config = dict(
    head_dim=128,
    vocab_size=512,
    positions='rope',
    rope_base=11700.0,
    rope_fraction=0.25,
    seq_len=512,
)
Each number is 128 + 24 x the weight over the matrix's rms, rounded and kept within 0 to 255. Layers, rows and columns count from 0.

# layer 3 attention query, 256x256, rms 0.131, rows 157-162, columns 0-255
[[101 122 119 122 161 104 129 128 115 162 142 114  74 145 149 114 124 137 137 113 139 128 113 114 122 145 122 168 148 116 115 160 108 124  90 130 127 126 163 106 107  95 157 119 136  91 167 143 135 136 127 116 172 134  82 146 106 175 121 112 147 136 115 104 159 171 135 110 112 113 143 136 139 116  98 140  97 120 148 141 115 139 105 100 134  88  88  91  93 128 144 114 123 119 139 127 126 130 130 163 104 115 137 168 105 159 136 118 123 136 164 147 115 152 118 112 154 122 113 108 139 121 165  89 150 137 103 139 118  90 128 134 125  97  80 166 128 182 124 128 110 116 162 134 119 115 120 142  84 150 109 164 142 152 154 123 130 162 149 126 149 113 124 111 102 149 128 129 110 140 107 119  84 148  75 101 145  95  95  80  76 174 136 122 103 125 111 151 152 124 128 100 115 105 158 149 128 100 146 133 169 124 118 124 143 113 115  81 162 154 185 130 119 145 140  85 132 114 114 131 128 113 137 124 133  98 145 130  99 153 104 120 118 105 134 121 140 102 105 106 146 132 131 147 133 133 148 107 121 121 137 171 140 136 143 144]
 [ 90 167 139 143 140 116 131 132 100 130  69 134 152 131  95 113 124 109 124 158 111 137 114 167 160 112 109 134 124 136 128 138  86 137 167 114 123 123 148 135 138 144 125 173 127 128 135 142  93 141 137  83 127 142 156 142 139 146 104 128 140 156 132 125 138 115  95 127 164 124 105 102 165 124 101 110 122 124 116 152 127 143 104 108 138 176 137 140 131 123 122 150 136 125 128 134 141 138 168 147 158 153 130 128 127 149 135 169 136 107 115 103 115 106 114  59 125 142 165 109 145 176 152  99 123 159 129 132 132 155 106 142 125  87 115 117 163 145 137 164 158 102 115 133 125 135 128 110 135  79 149 152 126 146 116 110  91 107 163 164 100 133 145 129 131 109 120 139 135 122 118 154 136 111 155  83 132 154 144 132 128 162 110  86 126 184 126 132 152  91 116  65 112 125  97 154 149 167 147 104 140 135 132 129 142  91 197 122 188 149  82 122 167  94 142 165 123 146 123 111 118 159 117 126  77 182 122 103 146 144 140 143 117 142  99 156 137 106 151 155 133 161  93  95 126  99 171 133 113 165 118 143 129 122 100 123]
 [138 126 145 123 104 126 136 102 138 136  80  87 116  95 142 120 110 100  89 125 111 143 118 136 114 108 100 124 124 131 106 107 102 107 169 163 152 118  70 115  89 152 132 130 152 114 147 113 104 142 104 162 149  85 146 154 105  98 102 152 148 105 116 144 109 163 144 114 139 156 137 112 135 135 149 114 116  93 110 136  96 177 116 123 122 139 135 134 156 131 106 136 128 103 147 120 110 120 138 107 107  98 103 105 157 118 119 109  98 123 151 157 123 146 132 151  91 122 117 124 103 107 146 130 147 130 114  94 131 155 144 125 142 112 148 143 115 131 139 118 105 176 154 128 126 185 132 176 118 129 128 146 173 160 129 128 129 138 152 114 130 132 128 114 102  99  95 137 127 121  80 123 115 132 106 160 104 121 110 150 129 135 128 178 180 128 134 149 112 110 111 144 117 147 140 157 156 111 114  90 135  89 123 141  94 140 147 144 105  82 164 105  84 111 111 148 104 133 131  93 128 124 131 149 160 132 112 126 124 131 135 117 147 141 145 116 122  97 133 103  71 146 126 123 126 122 107 115 121 118 128 135 118 171 143 163]
 [136  96 116 142 144 146 105  76 116 135 120 105 168 132 114 111 150 118 116 123 153  91 158 106 132 132 129 119 136 125  80 118 103 122 172 137 119 163 153 140 122 126  80 115 123 103 126 125 131 161 130 115 139 123 123 131 109 128 132 100  88 133 138  99 117 120 136 111 139 104 120  98  93 119 119 143 136 146 147 141 113 130 103 140 177 123 139 151 100  80 118 192 125 152 118 115 146 172 125 106 141 133 126 131 162 117 148 141  95 105  77 155 146  92 107 128 154 132 131 107 143  86 107 134 106  90 112 113 139 135  98 128 123 123  98 135 142 143 129 104 154 158 110 128 164 117 126 109 122  94 101 159 160 105 125 142 136 169 124  93 105  83 153  93 128 131 150 127 113 105 159 118 152 114 137 110 120 129 110 120 155 140 107 132 151 157 142 105 144 151 121 123 127 171 105 100 127 112 142 152 102 122 131  70 131 146  83 158 132 145 120 141 135 112 141 160 161 144 136 132 183 142 107 154 131 123 120 124 113 142  91 106 108 176 170 171 160 107 113 118 175 125 120 133 102  87 140 179 119  99 138 118 137 104 149 147]
 [100 116 144 110 149 116  77 122 117 113 147 106 136 159 147 121 140 147 130 128 134 113 170 162 149 138 137 103 125 141 122 120 100 159 139 118  91  82 145 137 149 123  90 110 150 126 162 140 137  94 109 140 118 110  84 141 150 139  81 175 150  96 141 160 143 114  92 126 167 169 124 167 103 127  95 150 132 151 130 146 126  88 122 139 144 124 168 108 105 120 161 121 133 158 125 135 173 150 128  80 125 146 107 129 103 129 119 116 120 147 125 148 133  98 104 132 149 124  75 132 133 134 146 145 106 109 190 153 153 142 100 146 113 142 175 123 171 125 167 120 108 114  93 136 114 152 133 153 100 155  93 112  86 142 127 150 129 129 152  87 139 175 131 144 104 127 191 136 164 120 121 104 141  92 170 145 132 132 145 102  82 144 156 145 140 114  86 122 160 118 151 117  86 140 120 125  89 127 129 127 138 146 101 108 136 106 148  94 135 137 119 153 138 136 178 150 151 147 159 145 132 116 158 154 143 111  88 107  92 129 154 142 140  89 120 111 145 127 133 111 120 133 113 126 112 110 113 174 195 108 165 107 147  92 138 131]
 [149 168 111 142 134 125 144 116 152  95 113 173 144 130 110 150 139 167 130 107 128 166 109 122 129 119 121 114 170 111 122 127 167 100 158 146 133  71 150 136  99  85 154 117 122 139 155 130 127 112 127 145 143 118 125 133 134 100 135 119 129 106 108 158 145 123 139  97 143 103 131 149 120 138 168  99 136 101 150 134 109 121 145 128 129  94 135 161 132 109 126 134  77 130 156  79 106 180 153 169 141 143 126 133  80 114 130 105  91 151 141 102 109 145 134 125 134 119 133 130 126 123 178 139 167 134 134 149 139 162 142 150 130 122 176 145 119 148 166  96 113 151 153 128 110 131 103 145 107 106  99 130 144 139 117 128 122 139 141 110 133  96  81 144 118 134  96 180 169 124 103 149 117 114  88 132 120 101 143 143 161 124 164 143 134 163 163 135 119 127  84 125 172 155 133  98 118 109 129  88 130 125 145 116  99 103 110 112 146 142 116 115 125 136 101 140 107 148 133 110 138 104 150 132 109 148 144 107 113 111 119 113  86 153 168 124  87  54 115 116 111 117 121 146  81 161 108 137 109 102 136  87 125 148 113 140]]
# layer 3 attention key, 256x256, rms 0.132, rows 157-162, columns 0-255
[[148 140 155 156 132 132 104 150  80 165 106 132 146 111 105 136 146 143 126 151 184 126 155 116 124 152 134 105 163 119 152  90  88 135 120 139  87 114 141 114 150 106 140 150 134 137 131 122 110 141 149 154 173 126 134 126 163  80 136 116  99 130 138 129 141 153 128 163 135 145 112 138 139  98 123 134 103 130 125 126 113  96 109 125 117 135 121  84 163 108 128 119 131 145 137 139  95 130 118  87 117  78 111 108 158 138 101 126 149  97 123 127 145 118 138 137 178 146 138 106 148 139  97 121 157 111 139 111 120 124 155 143  97 113 188 133 147 127 102 141 115 109 108 121 121 128 130 121 145 152 170 111 140 108 122 124 108 109 118 145 139 125 168 139 167 149 121  87 114 106 161 158 122 111 119  85 134 136 133 133 138 137 125 124 160 137 130 128  94 118 121 157 134 100 100 156 151 120 138 121  60  69  97 132 148 131 129 138 107 125  98 109 121 134  99 144 131 139 159 137 140 151 133 102 104 130 122 108 132 127 177 157 104 116 135 143 101 137  90 148  84 126 104 103 108 143  99 160  93 124 138 129 123  81 137 133]
 [101 120 141 147 164 103  69 115 111 142 129 122  55 120 122 120 130 164 150 147 140 160 136  99 106 151 128 107 103 138 121  95 121 101 134 118 161 118 111 105 152 145 119 159 160 101 111 164 166 112 130  96 126 105  93 106 116 107 148  94 119 117 155 108 128 144 114  96 171 139 116  97 128 116 158 135 122 163 140 103 141 119 136 149 107 107  91 140 112 136 110  74 136 135 144 152 101 162 129  96 101  97 127 142 121  97  96 156  89 161 124 127 136 109 116 139 115 102 101 147 135 148  97 131 132 137 162 162 117 127 125  63 136 152 186 112 119 105  99 144 125 132 141 124 103 110 156 140  72 117 121 140 117 119 166 151 136 166 131 144  72 115 126 126  81 135  75 108  84 156 140 123 156 162 153 143 102 143 109 116 150 180 192 117 102 132 143 133 162 145 189 137 143 158 132 119 131 125 128 140 143 157 124 148 130 129  82 106 154 124 131 131 121 139 156 107 124 150 135 126 123 132 119 191 134  86 119 132 141  85 155  89 106 140 137  98 172 141  46 130 128 131 160 176 155 135 133 146 126 132  99 118 132 112 135 160]
 [122 116 124 122  97 146 140 139 139 153 110 117 104 132 107 107 115 118 116 105 145 122 125 143 142 148 137 172 131 150 121 104 120 143 123 101 135 120 123 160 117 130 114  94 120 113 158  85 147 113 131 172 142 161 143 125 155 170 112 136 125  84 143 125 143 113  99 117  90 138 172 149 102 104 117  91 103 120 148 133  83 103 151 144 134 137  89 150  71  92 148 106 101 141 121 137 136 146 185 141 128 142 138 149 126 107 118 131 140 142 130 147 144 115 174 129 121 136 130 113 141 128 197 146 139 105 149 135 128 134 104 113 145 121  94 141 118 160 154 138 166  83 176  95 116 137 109 115 102 154  90  64 105 106 124 138 167 136 128  76 136 126 150 144 118 107 162 115 140 116 106 132  81 145 156 114 134 122 152 125 154 103 127 129 169 120 139 153 116 118 155 127 102 130 100 138 126 116 126 129 116 118 121 147 161 158 162 124 100 130 135 105 136 131 111 129 147 119 143 148 122 146 104  91 136  98  89 118 105 117 107 113 128 116 149 149 135  99 101 106 164 126 139 146 132 144 153 158 173 102 138 155 139 104 140 105]
 [126 105 112 146 118 129  96 170 136 107 133  85 121 158 126 124 132 150 127 167 123 127 152 150 109 109 130 152 111 154 116 113 101 100 128 119 168  83 116 133 120 133 172 130 159 148 148 125 190  78 148 103 134 120 105 100 158 133 134 191 122 120 164 139 114 122 150 114  83 127 150 124 123 153 144 114  98 141 151 107 168  83 148 150 131  97 123 111  86 191  83 134 124 120  97 121 141 134 115 140 148 127 120 171 136 154 134 110 108 137 147 120  92 112 150 128  99 155 106 115 126 167 124 111 147 174 104 109 139  97 117 101 118 143 166  88 137 115 144 159 107  88  97 167 141 140 115 108 147 104 152 130 101 119 124 117 102 138 123 158 121  93 168  83 160 116 168 126 150 170 148 148 116 131 148 155 143 114  73 136 126 142 147 120 123 111 116 127 141 143 120 114 133  92 148 170 152 114  90 126 124 139 175 103 126 120 124  99 102 143 130 139  98 100 130 117  96 135 140 114  97 118 153 130 143 149 104 112 147 124 141 132 132  96 114  88 140 133 146 112  67  99  50 123 117 147 107 104 136 174 115 135 161 132 127 135]
 [110 159  82  78 136 127 148 160 135 130 102 180 152  97 130 184 115 146 157 135 137 163 128 134 110 118 169 163 129 101 144 155 125 114 143 170 145 139 165 117 128 124 137 125 116 131 129 108 130 151 126  80 182 118 118 115 101 123  84 114 130 133 120 153 105  96 140 160 117 131 141  95 146 154 134  99 162  80 113 160 136 189 155 167 143 123 110 124  84 164 126 137 124 125 112 131 102  89 161 166 128 152  98 162 116  97 189 102 119  92 103 104 125 153 161 119 146 138 130 126 100 143 121 115 136  78 152 113 120  96  93 100 143 129 129  94 118 120 150  98 145 141  61 134 143 129 150 139 143 110 125 135 121 163 168 145 109 154 131 152 115  90 106 145 105 140 139 133 110 171  90 133 129 151 125 135 120 114 115 136 148 121 147 160 156 127 100  93 140 109 119 150 121 120 120 150 159 108 165 134 156 106 156 151 142 129 162 194 124 167  83 131 106 128 134 114 114 142 150 126 126 119 139 113 108  84 107 130 149 140 109 141 137 130 176 136 118 129 122 145 115 115 120 147 131 130 103 151 117 128 102 141  88 140 159  78]
 [109 104 160 123 112 101 150 129  99 168 149 132 123 137 141 115 128 151 112 151 118 125 133 121 123 127 177 157 100 176 133 101  89 170 115 120 119 116 118 134 189 112 113 102 121 108 160 158 153 153 125 126 136 164 156 110 124 183 122 122 114  83 114 143 108 113 162 122 122 156 165 112 157 128 158 108 139 150 143 135  81 149 123 130 140 138  96 117 119  94 140 173 123 143 167 155 155 165 110 120 153 145 164 125 142 127 128  98 120 144 139 167 100  42  87 138 157 190 152 145 117  97 109 143  91 138 100 125 113 131 134  95 132 135 168 143 137 150 132 121 142 152 112 157 126 128 130 126 136 103 130 112  99  98 112 110 101 139 142 127 142 162 124  84 124 136  81 144 163  87 147 165 113 114 167 134 201  82  91 143 112 140 122 121 129 119 117 115 125 118 155 126 153 120  95 124 106  96 101 162 135 111  79 141 211 132 127 134 141  98 140  75 148 116 118 114 107 130  87 115 138 117 116 113 104 108 104 136 132 131 123 151 146 128 169 150 136 131 149 120 111 129 158 150 118  98 162 136 131 114 121 143 132 103 113 124]]